config.yaml
hidden_size: 160
positions: "learned"
init_std_up: 0.0546
optimizer: "soap_variant"
learning_rate: 0.00523
lr_mult_o: 0.99
beta2: 0.95
schedule: "wsd"
doc_mask: true
max_steps: 3350
Each number is 500 + 40 x the weight over its row's rms, rounded and kept within 0 to 999. Layers, rows and columns count from 0. Numbers have three digits each. The size before them is the row's rms in percent of the matrix's.

# layer 6 attention value, 160x160, rms 0.176, rows 71-125, columns 0-79
107:535539457504508491571458541468484472502476467469526481482462533516512448586495515540580510453407488536479479470480458481448473547467526456562528562473469451569519471594467486507491549557459528521452485495515579529536484530542494544439524533
105:527549493426540420523541481453564574411495462459458497431495500469538501483473500496440510481591505597470508522479474449528428584455463502430470470553458496459520483515540521478512563465476513466552565494560491476505578507615526455522490521
110:566438480535604602492511623521462513524409516439495426433474497523427525530455562464473448441456529527525490577496528591507528472511543481521501478513476495490466529580575526427494535543467538489462510465496488574492507477542523407528500514
104:479479482511376460477495545488461450514597559519572495515461532497507506545571529519497438543548500495491458493527485471416578570503499525475520513551548453545467456520476511484452493602537424465459521450503476469420463473516515498503547491
113:515526496450532459585446540548507504570466542576507482464483503520517526518504530471541483524478452482498497572476571468511544451503527532424526500535394496503548488490488506506534546500469485472461497503547530527495436441565437467579503547
102:529556450527465559485432479476540493571516518471441522465462457533458443437490503430465450501555506477553532447515485489515481551434481496564459508566515460469461463478513513516509480456501546488519563506475552454502512467495645489492543529
103:495480502493434481473597475512510568501471427501415468425462432531481515565547511555515480496502482586472529440538473437491535394440554471476459484583541500457467434466533488528498525509480573502504505525467531528475474538455490490527480513
114:457504471573468517492518431554510549543452481499459504547496467451513441460523475525552523503504422522504509481500505512433538427527520458509542536528489485485491510484561492523475415507518554515519531538516542438531500480474567491579539417
097:501481462464477516503612500489512460543445409470424543423527502494549500537461458529494502517482470472526464494522464501533524498492537576539447457520496466527511479485521519525448542480489524472460542564442489544475555434520519520403501564
113:529518538562536500501509485493464463517487507570475543484556486482511492420455481385535523530515515518546514536510522415557464418468429587482480483526553470479526508415437558496498460517465530525519506481447527418534464525441575516489539453
103:519535505451482494484522502511510433550465558485473521559547486499545429478549522477428506511618436469486468545449450429483523446513499510548471511550454477509465523442523556447471527446515501485501511513589444453485468570536479457528507518
112:443513540472518491457506521493463421549448518549530547505535441519523521504476447434570594449550533485432450507565454507487567543500432550509580484416511514513547590480457501514463505500451488541450441482532470509566503479501501458439497535
103:538520539444554514453440506490577495437589514517577541526537578500446447502494533497448502455487561508376497468575459541543490511503448468516540460497494448482465555512512432517473515480530539501553478488560552582475519463484520508558485532
108:522486483508510488561511488489528435528492471567523563558507555477485580536530422459559523523443495497461529527536521502431523504543458458550550471503530481524558514523542462498534452542468527437508475478521445537464460545493516522417465539
111:433443433528543447538513436532510534531470492483513561548524466460553526474512539476576524471448561485531448514515488611470544450520518464523543444528569463470420521480531529529433456461502544557520543502372554513566464473494527541524536494
112:461418470506489497494546476509466560488533484458481514553521502508503408477562554473495556560516484492594515502415465518508481523479534567503480530528510469489512480499462479538527524449514561475489548560411464467429461472510485512500560452
106:535556443478462485480462488548458537533464551510543549488424553502472550507504582503519518449493567376491472521532483595508479482469545478515516494487538536498486553538455540600477499485488527553541477478449509499497536498470484541475494490
104:551478516555502506503514490469548521562416493425472489460530510462551460530557501506524483536497468517440545451525431471611520492533478471467496536456564511475515410529499474438473599434513492430539511503495496537480490548543514485584493542
106:539479548499492507506431531539532548524494506439515462549522513566425480551508495586577454475549506492446513468467495536498537553475497500545582518408492554459555459502528441471456494518541473461519457534497470561495574485481540527571501510
105:526436498536534507431532442495455543507481452568481563482485533476448495532505460566511473406497526449582522531519553461491429463477509465489533586453524522466561553471510461434467435476520499586450551568483487479485540510408522498510497474
108:450427573388512510509478565462503541444522507569473484513519516471529514508425569506522474423509432500475589425428448448498526569448521532475496493553511542518513481511549507494484515469491559460515472518464498450472486513562439449492529453
099:543493522543500562468486434564516493526515482560516564399419455537537489484455508440474429477505469462564476503481474465482524459504473534441546518487544439509444482531467448457502477480504530528458480507547550509494537552478502527614504487
103:477505493468559475470531486508542464408535526586448508506491500516453457520503505571504509550456450532515422513467481504492455490494524413529538427525494501511472550525569543530509523517416543476539473518520479491560485567451483559483553494
100:480464492488497445511540428453484551536437423580442533502430480487509513505489464484470516537541552502563514516458494482447464419566456477494497479523467464445464541490517472499503513476481499488541486502517452570571518476522518410541501458
102:437473495524438484498495476523503450483487536566495439451563547535542523524495538498484462460472489467560465547480445549502544475513463467479456566523398482510562449479485554532508565491524477530501507472490480529466486545518502491530480555
104:550493539545477463497498512454557441456525542529535513510556470382519537593415541495497495458550455514450492483494512454480459551488508461536488503457513518544446486484487481514468528482459499453479504441411568462459458553502523484552474477
106:407509467425465561495523486536464538479510478534443540467556496500486463453469491465478461504510491481551468504446499514432495476515447550522493436560592602491509451565476420536479483487451494432524453544469470438408507515509500531478486498
096:528520494493443517526536534493410544544547517495459495429482516498591441436531517486549533546568532530499500462424575462525521483442490491463541508488418539475486535482549472544529535576494558535469475464528506428474475449504498477551511474
103:480549558532450447438482545467467452487513548448495520523462460465466509501461517457482522459467454502492510476512479503491430496487489464466434491436518555505539517535499515590510530567453536515491459425482473516491482503482513470450630485
098:476528464518559575494590492516537539536541444525484469492517485512499448426512458554561462557518542532519499537384522482440468506555537545469520499539569497463515470492483492512473501507580544457487484557524456481461516513454494476458504543
098:442513512511521462433473524553515478462503528539476466551524509527527579516548408553520460527470533496510487475515491532561548564556454539427500573479463507422433483461492475546386482533526487548489561451533473464500531441512480465521505461
101:543471482497537495562498505498516538426478484460431472535438518515493563469483510493435545475552435566503544468490473527510535468472528416435532488436502513545561505499508514543497522492474501505502514543523510510598487547492552546528509430
104:520524481470504473514541492475498514502474490463435499535478503516480500465406552467457573524493485506546498512510513526441619493501520557478536471434475449528472424521503479488515470489450458559473546587524571526563471447520513495527550510
101:489464457537497533495508507524471533433478493524543528503469447546493462396494523510540587443436514527448491517494454508494452555524445486459560454498501498597497462545574586500553535475457542478467512555519503507498534473550478468548479523
103:463475501522449536464534553472558443528489555563468514463487521523515484480516470510531525464522511493453438485623466514517481430535516471473414474494451482433466555476446511442494515495481532486510535528578458547511489504535516494494484440
094:446555534587456494480504524497530498525506453494437412467461577455492571534516536529465414518475484523456546473524558509570472504492467473427501492470499478485452536519502432504480494528452469495514441507470499480480456465484531489443501479
094:462471539524417459551502478548496474444496546504524484514500541539514459491525505408483516537439459565527507490550542473493499486533453433550523506506555499497515614502584488505506432594494439475470453481525503487541514545515519405532485500
097:551482452497505532525484533520483467542445503492476494474443469565456515554535454515535547545432501519498533612518509463422494486496521516537517520484494439490573491500518538524521538528463496505482510464519506566532510484471520454475498483
097:548536479534444541525564453510509549498496514526495490435509581595548417497526464511653443543427513525495536481504463479503452494432511551556546414570524512487536517476529451502518495461477500468487539479574452447498437492612450452499482525
092:487501481500473469504624450447427563506487467429434501452553459440615470455444520492517555508536531479542527446564481493554464496484509535514501475459417495427463497529576510494505506464550460511493471501466466450466542516470492424519496472
102:507443556543470559483551471437516478518515510468524508504518502530534466488555514485556470440448526513516488519532476494552452515433442449595529531460501402534518497424548525460474505534440525469520500535528519570516494496523501544543519416
098:543430493460589512468480545504484617517472512500511440512528472528509512600503530508441443478479601522512500463453519476539578487520460541519473542484533466505505508548539553493510481461569535563576484468512523575500484423523529559468471467
107:518490466472490535478557392422470528512509552445517502515496615504532536494512558485489556525539499400461480531582500470534462483444538441462523497485521506469549462492544437456523507469506554517445475514578504535439586555471485490550480519
096:526515494547531470508444492516557465610455496495516496540446480489517499560497502477457463503488482661529445532535505527542420542519501414445441443556544462467459426546596524532484510562545464494480497415552486473542484438552524478513543532
095:540400495447478553439510481433543503560492452540498561551496514485510450544479452429443521532523541495497461569483539532463498489523621514489478574473508429536522478420493464499504529480504544484526461508500515487486542471480518532481486498
089:490455484470600529567444465540486514506464581441530482518480516592552475585497513473462504533529483523491455526517497486504526464481518473453553506542580560534544508538479472530518508427458532508484486440519515538471442501466458608564472489
096:503549503483584508530387561490584506468517535434563497546489529553458514532564515565511478469529507449560485488408478502471446458466496488499491505507549544530467520461454490467590515418467549524442450560511474533503497525500433463557500454
101:427471559476545431469515535497506469431547491479510533527520433462532490455565472463557483490502531558531488587566468540511435486530492412508561514534475493483539457589534474429494459511452538483460529491475504508451528449592504460561542499
093:518507507521501505463544496501538511491543504495533485524576504451542439444449506477543513568502458519505548487551582446587448538456506576495518545520484481512458455427483566452519526540474498563471516529522409414499483489487470554542456459
100:509492503553436566554515554455538504502445527489499538492411505575489531553474491494506489475536481485507490527531569452433530495514498457521589527483520581520495529485493555475500485406467528482466466519482464535504451495414454504446473454
102:488509511486402520438532439482524514505591442456480566531462560525493490454529501483458517476517480517475484471434577517421443489454507492546491548507489526453435451520587490508510522583455415485495509518474589447458430534504524472497507535
098:517492454444454500501528497507403538455552491482558442491475491508535496509576467532497465468469531536457478509529478505579446580481515541497501461483535526548483419466524536451516564506469516573493553428483543543516458458457500489518448585
099:496522537405522488518560491507542477464505504528545515510483442489465536464440531561533491471486554535580503516527499495500444504495520538526502502502532535477544417506506530456549546475483478531526481460514545467475497493484525542492473471
093:462502550503521476451468492456491489518454431484464506483542454552441447597496532528474477466481476542444533457485491509413507486524497503536536489518485491526546504538476442525489445430553548513443526536477507429416557498522469511470526496
104:497519440531439493542514539604555478480483499532483435520528497469457453536482567451517505460458524561535506525507542443539412477539447600511453451529522469540500389439571440528505561490482497490448483459489518512476509488527562541516503509
# layer 6 attention output (transposed), 160x160, rms 0.153, rows 71-124, columns 0-79
113:457468495555512420476551433571456541470504550520523516489558492470502488500453505504492462518534468479543443577460527532581452483620496561557475553411480486457557487527471512510562407483507529491567452487447418531444489483477492443504489520
112:485502560502483521490468503515514465452486504573459421524494572472446493505439487565443582535566500480533415516482557489499501479518558508565522431462526473468473477521518558491466523514525515531461445482512541531547420430439443501530485438
119:466535562536441493478509444497586571496550461483562464603533458461490453496542514541522431503466445433546558479470468500484491471485521545508563488544504537505488547534498481567490497482489476468522461520440465499531547515424564534508496522
124:517532470524397555469517520540470464514516519432489525491501531462496522473452422451473436532409442525502531441518562515483490546509510535537396538441541471464489527481407484532541560487434537459542510562523510539521584546576492482517548489
106:492465519517518577523522488443543527521477430491522521516450521469446436489508465479478558452447477536521551551494448546516538506479463510465474511489496518486408557550476461393561500514484480514475453503425472459482527484476514507517490455
112:523459547474478518572471524489433535466526497510517467495572454495473531529524421526498465494449514512462449552542521446508460472584520522450507508481481478409458468504572421537474530477543482529496511538523514503499434548471458511535486489
107:553473467540527512527491449528518450449494476480557408535458458500497516419483459520509504539488509456496464518438505520473508532574475513507519573521521536416506507514502502450511474491483552528482516523548507454587494472610528480464547476
119:561493468502489485510480478525512480491484469531508500479466459553501563483567536487437492486521548506536464457443545484546471436406498562435490447445500486485485498519472527480499538494524570459442469515538549497485471506504512512515497536
099:481531569452503516474420495499465494526521542600514480517502487522503517461506513510504559470545470475529576538556535514429429461466486492490514528540522560458470513505523516518491445453463460534526496438456601504487536514540482445562472511
107:514479493520587477515470498520458497547477563488536481553452576470533516481523413548447503424543553525512519458514527545469490504435559421516522503519467488565471517550577454472476503509469442508485489471595431539484522504503448530515440556
122:437535554499511534511472587460485530430487526574526476589560460474492444542562513473509587513484557552574518529438496564528501541550528491432470485430480529529542463467529443539516470486489487449507492518542569549469518527468467482497469489
110:496473456468494437496496505525516474467455521495551507489481618449493513499581521526496486467523550573492544441458505518478470382452467529497499472516513479500516537513501531521540475467494453483621520489538382451429552529498469582495498475
111:433530475498503439551478538442496524551496500452450477444505469538512487525544484535479532484579437493477517602490534466497533576595528498487452422558492568521477531448532522543513446478532526522509475461480484473493490505470557557478522409
103:462544509497477398412502499535463443548491539547539521471573432494469452467477491513500556465510545510486522534509518599504482539471504482496524428433503435503510492504503527523539466494461499534502511497478470463533545422498506537430527496
106:507497500528512489392463496540524521489522457528477460555517502515551530496484471472448506481519483525491547480478521412465523502466468569519566458523492517536548478487517548455570475550494485473514463459476502460500594540527498441382446527
110:545491474515519518562454459455443529404468400518496540523524561571551590446374500487505468428486525492491523479458600465594555527539539503514502545570526493500505500505525522504527510496464475557476543500434548565519524520523462478429486589
113:448478523459508524517494450527463488466520565538457448514450552504505488460513527494444519495510514497482484366491535490449534613531479469546467456518570517466493438505523491474520522523519517499426453499461492537512578539488511510510453426
111:476555515499470477439495507498529537463530545474453484480483458535514561512489490475472580494444505511609522526423557514409526517528585514520495498495426510466409473455503585490528484517484524560459496580484471464526462486445479590481569464
108:516512525514498523477461508453434399497498506506510485401517550437477453499499525474479503497432526488466504528508452438514453433611504496483443523515469577584474475464512597483523552531566497461512503517525490502484491524554512550474556498
108:546528509428544502583520489510541419522462509457476449519463509471473539515510471459479494535500447427513508412501501492557566481508465518487522506521449495524533486483585511514549501533538525395503515477511491528537431544572518507492511577
123:511538512514548473506465496494500498479495471488516456417548481570527495484525564501546516599471502422509490572526570487480499504559465476487493492475467460482446544548445567508489500539507460526524531472548469520473501528484495530441488563
094:569536465515390525541499524530439513451433502391452457542563521514533486464553514532514512539469518539470553585477479524484503553457486479520467562480484478485499490496575508433450544509493509508524506514395542535517502513483547553414481467
103:490501437531511507478456542526524540523486574493531476521497561587547515492561449480500573420514509526462556466544550524528465474470520544461516546450491516457512508499507453536469451504540475465497480489553511498447490478469561487465410472
101:517580509467518535493595479515506463468479528430576532516579532556480441509521490533500529491428478515479492459518505505502487471464473572469505527519509479570515540503499500426545478439471496466444500465524506472440466565514482513417476437
107:500510519442492506518460539482524552463499504433537573513499473510522499478556519540509512573457440532567521503526575476473484446472500507454511500477538552466533446425506551429416521432455472486448490483502486512504493500520508490557556491
091:503464478475547562482520459555526506577557500552463512535469459496543554489518454473496476527479502513562419510524528494495469471442422515462543473487448536455516537490512458519513453550502428554487496545538468546516560517518468511413520498
100:595527525535530566446449563503500494490520504501493436482464504477448524474508543502480504489574499556431589524511514499529464474518440485524527563511495426489542493387499520545504567469565542534469514428516565534534475455544490500497438446
090:481510549526515477500518545528522533413431482482494500570465548560442600541471515493465448472435473467469581495550467525483495466474542504524507544541576453561473512497517509487554442524464506534556502509474452511459506544505487542511488459
098:513476475494516620559500439511484453535460442524557464486462537487436533506589551544493452489425570492531559499487494527524480566498567462554494584524482472441447449483532445476533451435426463454530531512545491491533542464561511453466522589
100:562409485477437449405500467509528462443563498517464541538575482550433514471508464509471534442497498474472463503580455511462526523469476570482486472544520516553528479515531494512495463504473583533534510480486504531500431490551431466533493387
100:499509476489470474582486501483558439491511486548434513529478516533533483462556525556550465556487463526497473487522499504438401526565481435581604447491563539531516487460492512473486510448531514477554473505492571508562552484510565504529507565
094:529543511561429503476476471532523440455417486479428480479501466449516539559544559547496492474505534421449535469494501507511562491522516556519501463482512546445512477537515566481540533551574500477509442493489480514510545482483431441458449501
104:469492500535477571452496489478473481520503542478585483469527504568569469532536441506504423498513511456461490579486495484623466462471563504514499553456595537532535480543522513550529421494556498474492465483554482468491497471481547421465476524
099:477522463448462505500545487515497416521464463478471490439523546564442535540541530425587445501526526576548544378492509472533465428449463560431452526513537510457468474514478500619454439534533536471466488484508524497525473492451453555506526554
103:510526536518545452417509475451487581510537465516498477467504485455536518554496451517494471589450481445485555519457498504476476579488565506524501513503468513605549455471536493507444465453539538519471464486481630496501481437485468517540489562
086:530498495438529490485511537457484496498484497567531459504551484555556476437432471532505530508489498467458490422570509537481528511495497453567545563510474473444512523496537503422500471475445554491502508531542556502519470392498475454505495451
086:458487517508481440419516503482510512551474411499547467557455479510554498528487589519559484438580518480470441531538509553443498491467503475464451525518506471543468568489469555413398501514484473453492525531558541484479561520414478451425516505
090:559474460515542544558492503456513552517508427470550518493525470461582443464555500524515482507540553500461552453532452525513516510486518453466476432531536565520495495469512432534403484490469499535444497475391512452439519530513519588536517548
101:637449478496505495461522505464454498493509433537483506507581471549425513438440547478485501500486432508448509496538552484485518483601436512474403516434460479480440507503532499505526474536614509498517506579432486466491476515449484512530504534
086:468541521448506476494476541464454450477516512509584525593455447492449554475491516500481560469443463532529426497471522595443497501547515528502514528473560496561431529518516450527530428559572477493528541516494505540503456512470474535509466519
089:519529467532554492539489526529462523505495479563545461514442466499511576565439520403491563474512502515468523555505473495472482561551586503551486461508495582466478493500438433531504452524508476532539597512483461448478460534476530480398554524
096:514590545478497463511526491481475468474542538481511453527442543516498455465454486497444455541496482450510441470446513502502482573430521504508537527461422479467490494467483480527477502519500534552498571542480449498550483506482565472537448420
101:522475490531496440498454476569485465483487526477456467570495438522497508473507541542529524547439481558579521524502536453502623473511441503531474602510481488541453472474456592574518489474483506433514523500456501425535404517531563533489499535
088:517549554421510494553518506577533434441521529518509457470525515564517499465455496481507530461468503422517436438473519467505550491480557551524500526504514462515534573503421435432582432488483492540511501493551535496497578546517486521458479521
096:462473549561579414546483456506519512522476596430475454464454454491498495478494499542543480515493526523529475515581537457558519510512557449552506486491545495469525538499516439570507513529488496525435498443553537541493523496539458524483502471
084:488503502545478486487527508513528500542503519468431527452470471443477498402534527583496505431428539457442542494517504504502450514469555470545565564454490526537540504481457604555519528624538508572509500535526489480461538497486551447427560451
087:503567494476466517466513522522519466495477492436413498491498470541439458470456445465524442528496463461476505612490490540553508539522521508487558438528478511440479514461532509538527565551478515485497534504478511458493523515486530552378551484
100:565518447481536536576555453480519536548460470551521525498466470527411499490472480542530535510474471479494607485536505446475576473467548546428477517601456525476509517496483517519428478447497526545532500472537502531516462527406550516468481510
093:469513509529528408466561519562469509527548494587550534519504511488541599432475470538498536421491478559531520535479465524572507408477503529453563516504514469526461512522553459526479460443403480487564452549508484548517477497441471513516571484
099:511434518487521505444525487508476466539492524476546519491617506509531459489491497502457422467443488499449481534428498487597484494454502500576549541545474481461476524532494530525518525427506447518533532536462541575499457515528525539458532480
091:458479499529487498589508531529494417510460478559478521527458488468540523468503492498558531507511487508458510532608490539538559447587508481544468510450489503520537489530551477482546462479467556492524494480531484523493499527493478534460475512
095:432521534526545489522473561487571523514548480546543521530546504502445493518468509514550504559523438492510484379528557514514579493532521411491479527465536470412506477495495476577495487503468517460518492553436455512515515524544541504489521466
089:578494474543505497526499552488476494483597494485573522504455584556473477583506487414524526507512507530446465497512416521519550468465460486492508486509452445493498441498498457518483503466472486503536516493462473519512419500481569485474516486
098:500514450512519498541473398564530425454467534408504456474470532491576505420430452451541525525449536447514479435513499461547481460462527454492467453517481468507444481507545551441502622492564500509546488481502543510475472511516523536532556467
# layer 6 attention query, 160x160, rms 0.19, rows 96-127, columns 0-79
107:482497564446511509543455530485461508493508550581585465499571478491495510486465480574533449464527505506523413466441456530536506580541459500479503505512562508540484513560514421483537466490467503462484477519492499522475474457416497516461525458
099:530541582508526447446482472508545457516486524427494507566516509497509499545447529451493480449525539467518563534575470504521474489540421493537506490520502538542543462523478439539494505496516423491561462531441460530533469579478558540440532481
104:474549510456481441465536528417497508512494502524539536473595563517479527510542515535544542541550480465493498472493480407480490550562475440465468468556481479435473502501530513482406413586559440470529501414520550498479491524479527543499528551
103:488477456468466513478511530496501496514471402547503460506497527567572475517469561505489560498511470505541514502533487536487531461463544491505505504544503529536450438457514463502449411521470558457504460456517522483528513576480510496517511553
108:504473579449523482525536438551473461508540528480506476469499497451506516494541480536476578496570419497497522546507499538485568471420576531447479524583499389438505532528475476498497536440491463488495480465551476489509520487558505555518508506
091:495560556462467502436499470475573558443513527482463501467488556494500509438511488517444450458499478429545456470580459463487520424492498508552560435524511508540451470523495516516513482485503448452504500456408496561513505518545464518488507469
101:538483514542545514584548491479516486488458515506493513514449521516546466520554464466573447512510535500528474549427499525572438507515558539564468509422517527486457490448462542517468537479520542579486467482487542508516593563513497448508478477
112:536441538492594541476569516527439558568459449465509491460538501468562549444513502511550430446447458498561442456567498449512553490572458512459523522516496492546508474505543478499480457440519525450484523508490468529443419509478505563531505524
108:452520473495445488447565494499518495511488530589457458449566520483576541430533563461540492417514463473476533516513461443442487578567493452469508519568497527493590513524472485456585509497534472515461548503530497501449480486430486514464487555
104:534449473504557417544452523557543439500482603557538533476519475533486538491511504507563544526485476537503488493473606516535558416508474494416461474480460474505485540466539506521513436516453476473502498472482520457443491572495540476471470587
107:401534463490518401540529531428499424535509524455457525456507494523472477533549490556507472512513507570510488525503507547462484502460565530497504458503494504538464457419555468531529544520488543492487485464499566508515514535467522514525541538
107:417441485453506514548502466576488488516558545581494573508479506484481490523469456452492480546439406467530514483535539519475496491488518513498517504473524517591452511512500545518475467531534561479466457579470488431441549496533560450533522542
111:440490551482477466523541557488490503450483455574481442488492511447466494505496520513443502547531526464514519487453540532502567448534488539568599524451490520503504497508445413528528538539496430487453494462542409494483438531452508519541578556
099:484473425476498458504512466470495469534500434486480511446557519449513492592511515460500504512528451479496510529468503509525489455484454457463451440524557502516542516489509481517466429559475528483506551490488490532485483575471483530561545535
101:521569498521567553476471536524507469392494543476520513459451551480493469487467505502449542499491466541553524519517536522475518452459506474509426508469539452411513488504522456473490418552474448516441473472604489525481517529468511488490565527
106:441542468490497462509490507593521533563566442475499515553474451497553517515494523420546601550497514519475578539532498471486520526458482537485484502463462491519486572499489497483511528525520437542550510484562440503445538502518462490504581488
091:508459436520538557528563485503499447532521565464484464531465508459486486589458545453558521495476489472434480470536435508539514368577503429494501438550452480515500475525484491502439473555543550478479463570537449492479472539521469490481482520
110:481497550510462536498445469536479485507577466529552443460517519419451490506514497499509545443435512567536463520536441451469462495521414490517513479524538532497483468512578441470518501521385418513555437492503546543456546553519499490573584438
096:455541478493525450499431463500580499508511474456533554482538466460483509429518545528462507532478551517488529511502503526532525599494503501477582516525522565549491462537505502486541471527604480520489459442437469448523485505587499416520508512
107:462447536442521456572459569478505401512515547566562497482560579427468520559559535502489525481485590552501493443442495520516564489497518531441407459508498449469487496552509429497542508532565459483531576507505516397480510457455575505493510446
108:551527479511424482452514469594484453508520466448481491536504512522561459552432491475520521500503435514565513500503505470574463529486441546500483450485409466474504571482526521533444511498532555447526476497508478486495515459487508556551477562
102:513510502477497522519560609453500508405521464494471492557464527499494466550480535496511533525457467535541416481440508501484493565583480575505503526542458575453496460445486586501476473447502563489514539503538403523563477522444496501458476472
107:410549461552543486488540555523459477451419477455512516461511560492492464514499468524536507483455463495495491550489478467568534471562508563553446500495521556520503475488449550476567517512556561502522537512530454489541436536506504510443500472
101:592485495499537559476557454546492500435479464463454485513508459481503536475533530471555545453545535472483452496490521482493486434463506528468484563518496429577525514502484483517472439442529500433498496543454548522509432502500495532493534458
107:509546450487491486532525486558442440485509568515529484488459560527496479506557508440493591505474521620512529479567527476508496474496521503475440486439463548529469500541514445485480454483484500422539523438483505489515509550529471466553543506
103:533519494527463517444525553454561473514509547431477537510543497546577469481495492465507485459525453476498498516503514497448506562520488441413551487433494500532504499492526460522517542541496477453538506565480476465452509554534488423396553604
100:553560506456440469525473497524508547472536491537600583441486459454496507572434549503568541578576524433492521467475562491496513570450536500442448501445489503521505452461470492558504510528482491569476491506409497448544488579527483483451543458
105:461461495554434483439563501478547485518502520525531479599492489488535436462504502561472587459569511495539502487566504515508467428432464497504540465537473503405549524508608477457471466492509437535482453496569542499495559510450448511472516500
097:462530486459468480511462584496580490522507594479472480506493509451442415554497485527504479485492476444521572525540464538479505481447474482538491530447522450466456497532503525582537543493476542467483532502498517515538568523487573508498586520
097:468472415465564443500472510487514581497553549478552526421499501506603434439454513454536525538506453485533533477447523491502507441515527499384489419463473488494509529533585479418515444528522515564480560495512517466521620490513540518549535544
098:464519578469445513596538566479527524441503524463507438459511483530585495578471434436467522457495552461509529526492452463524534498527548484542518581476530549500533506558492489598532563533553475519463641457502476477521443553521497487477504501
103:467491541455486460499497500440410519511493542474461492480470490509440503502512450551537455500494410573538566551505555525472469586546508502510495533489453543590413536514482535554484506541453498517493416532501543536572504550515454460503550558
# layer 6 attention key, 160x160, rms 0.176, rows 96-127, columns 0-79
103:492508494488532471505490469514482511583548505498480536550546474540535477478470556511588526536455515473520449502511510492559526548518502556447541521515492477491509442517436473469517384483540508555458529454511549521480472526414438470538480459
099:533490492465572483502543516550417480512520489531469506498452513447553418517582531501538448519473497485563519436479467520491472416477466474481501445508476545546495515480454518526567455540526505554440517514498426461517550479454578439511491589
094:516563451492512539555524588487408453512501486577446563500536445508496506464502551501533493515499509510501495510500473481483534504507406519462491464491416561489511500544509531465436563441579499472378577495527476513514513481447504484434464511
102:555518473527546516556549539490532526464535399509514470532436487509479527496539500554495541531558467493535477460522436445513545466473515497410493548549543508564541557462573540436416446540445491498535492515455463558492478480454479444542500519
100:488543496486536513463467524524523552493512446489480507474539516518537556534499453464461516517550472532544548523543505494510465571436525469533448592549492478480424513480506520537536510415459503416534509547589490474535517408533548518485487513
088:465487481551471489435497447532508550440506488432522461478509497476503476506550441512495469553550508497430515505504468476448513523482571538537449526460594495517486583440581567492495500540477510491590433508448517476463501455589520558474491468
105:544491528504515544500529512563532491530477479543471450444461501511515485499396526575549483476539578523472471516444563542553502486496475564460495511421513498502535444515528433493525431570581522437487498497544508490497541517486498501537465549
105:462535450495555545527533492463445577521503456428550471469473531446536562515538403514482548471549477486451549493502550509507497490513530550541482541518496491582441528435561537540433441518484494513543512474571564516488464524528473513530484528
103:430480423495533526472437469482499544466432516474542416505549532506529519489531432532546485513503486528483562512493508450521545495485521462546469505514509463495528584489547560518542454574453489510544426530549520466454465517505471589464512540
105:447538547486570483451478481485509423558513506511519472509541525555500491505559414539498556476519508518464513546538501534496443444517515424454406544477533549532461508442538478483448410522438544462567488511565491438500447544500503530500505480
110:436510514424473480522490525501527478489512510520479512525474428418525532532557486481523466515503529602580458444525455494526548476486471499526541514511462492546525453552461527529486547529517512508420510511478554529495441582446404508517541445
102:511502515526525476484485487441558592513529515468547499477552504487518520521531488509523479520497439442410486448457502492482546530512502584507525471554521473500558462415530542557510442564509451500556446476454465480489498475425479510549502513
094:492513563476535515528464538550434471469495522538482562528445479513529497460539584495487481466432523480454454504446540487551502477481532427522514524471377498495520489542490557486514483460588468494438551490432393500544492542472517513514477534
104:522493557457503494564556500498548454523550460500530493468492442437495526423417442544498449471549519479485535463533471515507556480481515554470543554599476504540501573481562506472459539544546507463490539516509499488446517492444454584467509497
104:445468452480482481474474455459498517526459418484475459493488495556469523545545483533463580512547480538469441513498532567492454478559461480579467543416516466546532529446546464493559477483466494522544463427465428461496538463555537533476527510
097:467530484471547534446539474566498545505486501502479432494525493457562533569501450506529517527565509498558592477499493501490480469506488513540536538486506499514613521501523566498510452499406462492605431519499481460493539552493508535482474517
103:550503470509506551531510466545484480488536412500599434525431528462487478495448534491543533536511505494514453510490499538494542462581464528457562527484475590550559503443554533564442468566497467477488530560471492531443481458478459394556515478
105:507489432446469456517466469499488455494496505452520512512500495437573490541499490552526494477493508497485529494542499493486557471497493521543417484490470564501508545465544551433637528455416460542518451513515492526443455488515488495544585457
104:478514456575459459410541489513499508458484532469514503424535526465505520496554474462460544503568551522523544531484416432492506487472505511507517493498558492494565450536512528520578534497475523513502459454409481538430479509559521487606517510
109:484509495438474556514517474451516537431512510518482515509510480459483497570447505454561461545452509560474488480508514522537472443534444496504490484548454519496494494563525509501506490494520516437566474500568482539449515520460447478487493501
105:571480475452482501459510450486580483503485546446518438509503508526526548529528434516542507523564445449473494482467410549454476519411523522495439548519527521518480502468521511477507485460488544460574457524487509484532511467515504506466552453
100:484554507494485536515514460500563525422439474534540451588408529475481566530465522425563527529483529474502440439505451487496475546548504554532457525526495494509499532484509570434434438521519563491523489488513517559461446495518462457517552490
102:518465511483463462525542498570486537459475488512547496561489552491582506505460447452504463494500524444455519537518479463524488487462535518498480477508455563610521539503467460455519492499452543486496465505470436445432462568524562503493553457
105:523504444497513416485522475519524462514520497471597494481526518448518491416440452526504578465519517480491550427561477541504494475439519476426504580522484501592473516539538450418477414469443552456529529534560533508554488460508466474518503502
089:563476474452542423522554503497424428505502516533552475494500475536513449458541616495478474439557534556533523539511507526544524437464458467467478475441487530494485416518482540444572509445505487505440540532497411545512509483468475520483512518
104:516570523498525425484513514485471487525479444541491500563498464547534457568535519466446495491495453504467489456468513465561481509467443409511509476514542550464543508525488487513436644507487496511480538530425508520506493498509575514487549499
104:509552449509483429437533500472542523541502488477535466489502479433454500528494524561441494483492578458496496472470477509494462559495488466485459545581555440477473462436512528496472489499443586517557491531462478530507530492549499514483497486
111:421540480475513545464505547505546427506436534555483464482478483517497470463527552468562492553514538518557574548486500501481506469482539440473599500521535496454575526542461531520509459509485409511468473445522446514500526494460481515488468552
102:418539518481467454557511505554557499539570492494369429490466493491485522487542529487499464509452498457426540455506410524489519512484395505511542523595512477476504558484505526514474528538536536583518496479491459486472554505461496521596519574
102:559472510485505482482509469417563507570490459513556487462485492448543543485565404537443484541522435481481427495477501463443523502483498553583452453562527566509462504454508504449479451510469531528526476530524487485549443447521584530499540516
093:515468572492529536552504530496480449489518490526486483534525518558419468487467572500513478468419571492486461574456530517596490552499489489485580512460452458490463482486457463547520532552588493483388566526459460540450548517476506481514487517
108:523507517464557524543485511502519539465553440495430470489483488496503609511472453529487509561524507461523560526494473492551502529543485534501431475494554423524463480403546461568500482491540526541477620473501511540540523508473472538548474477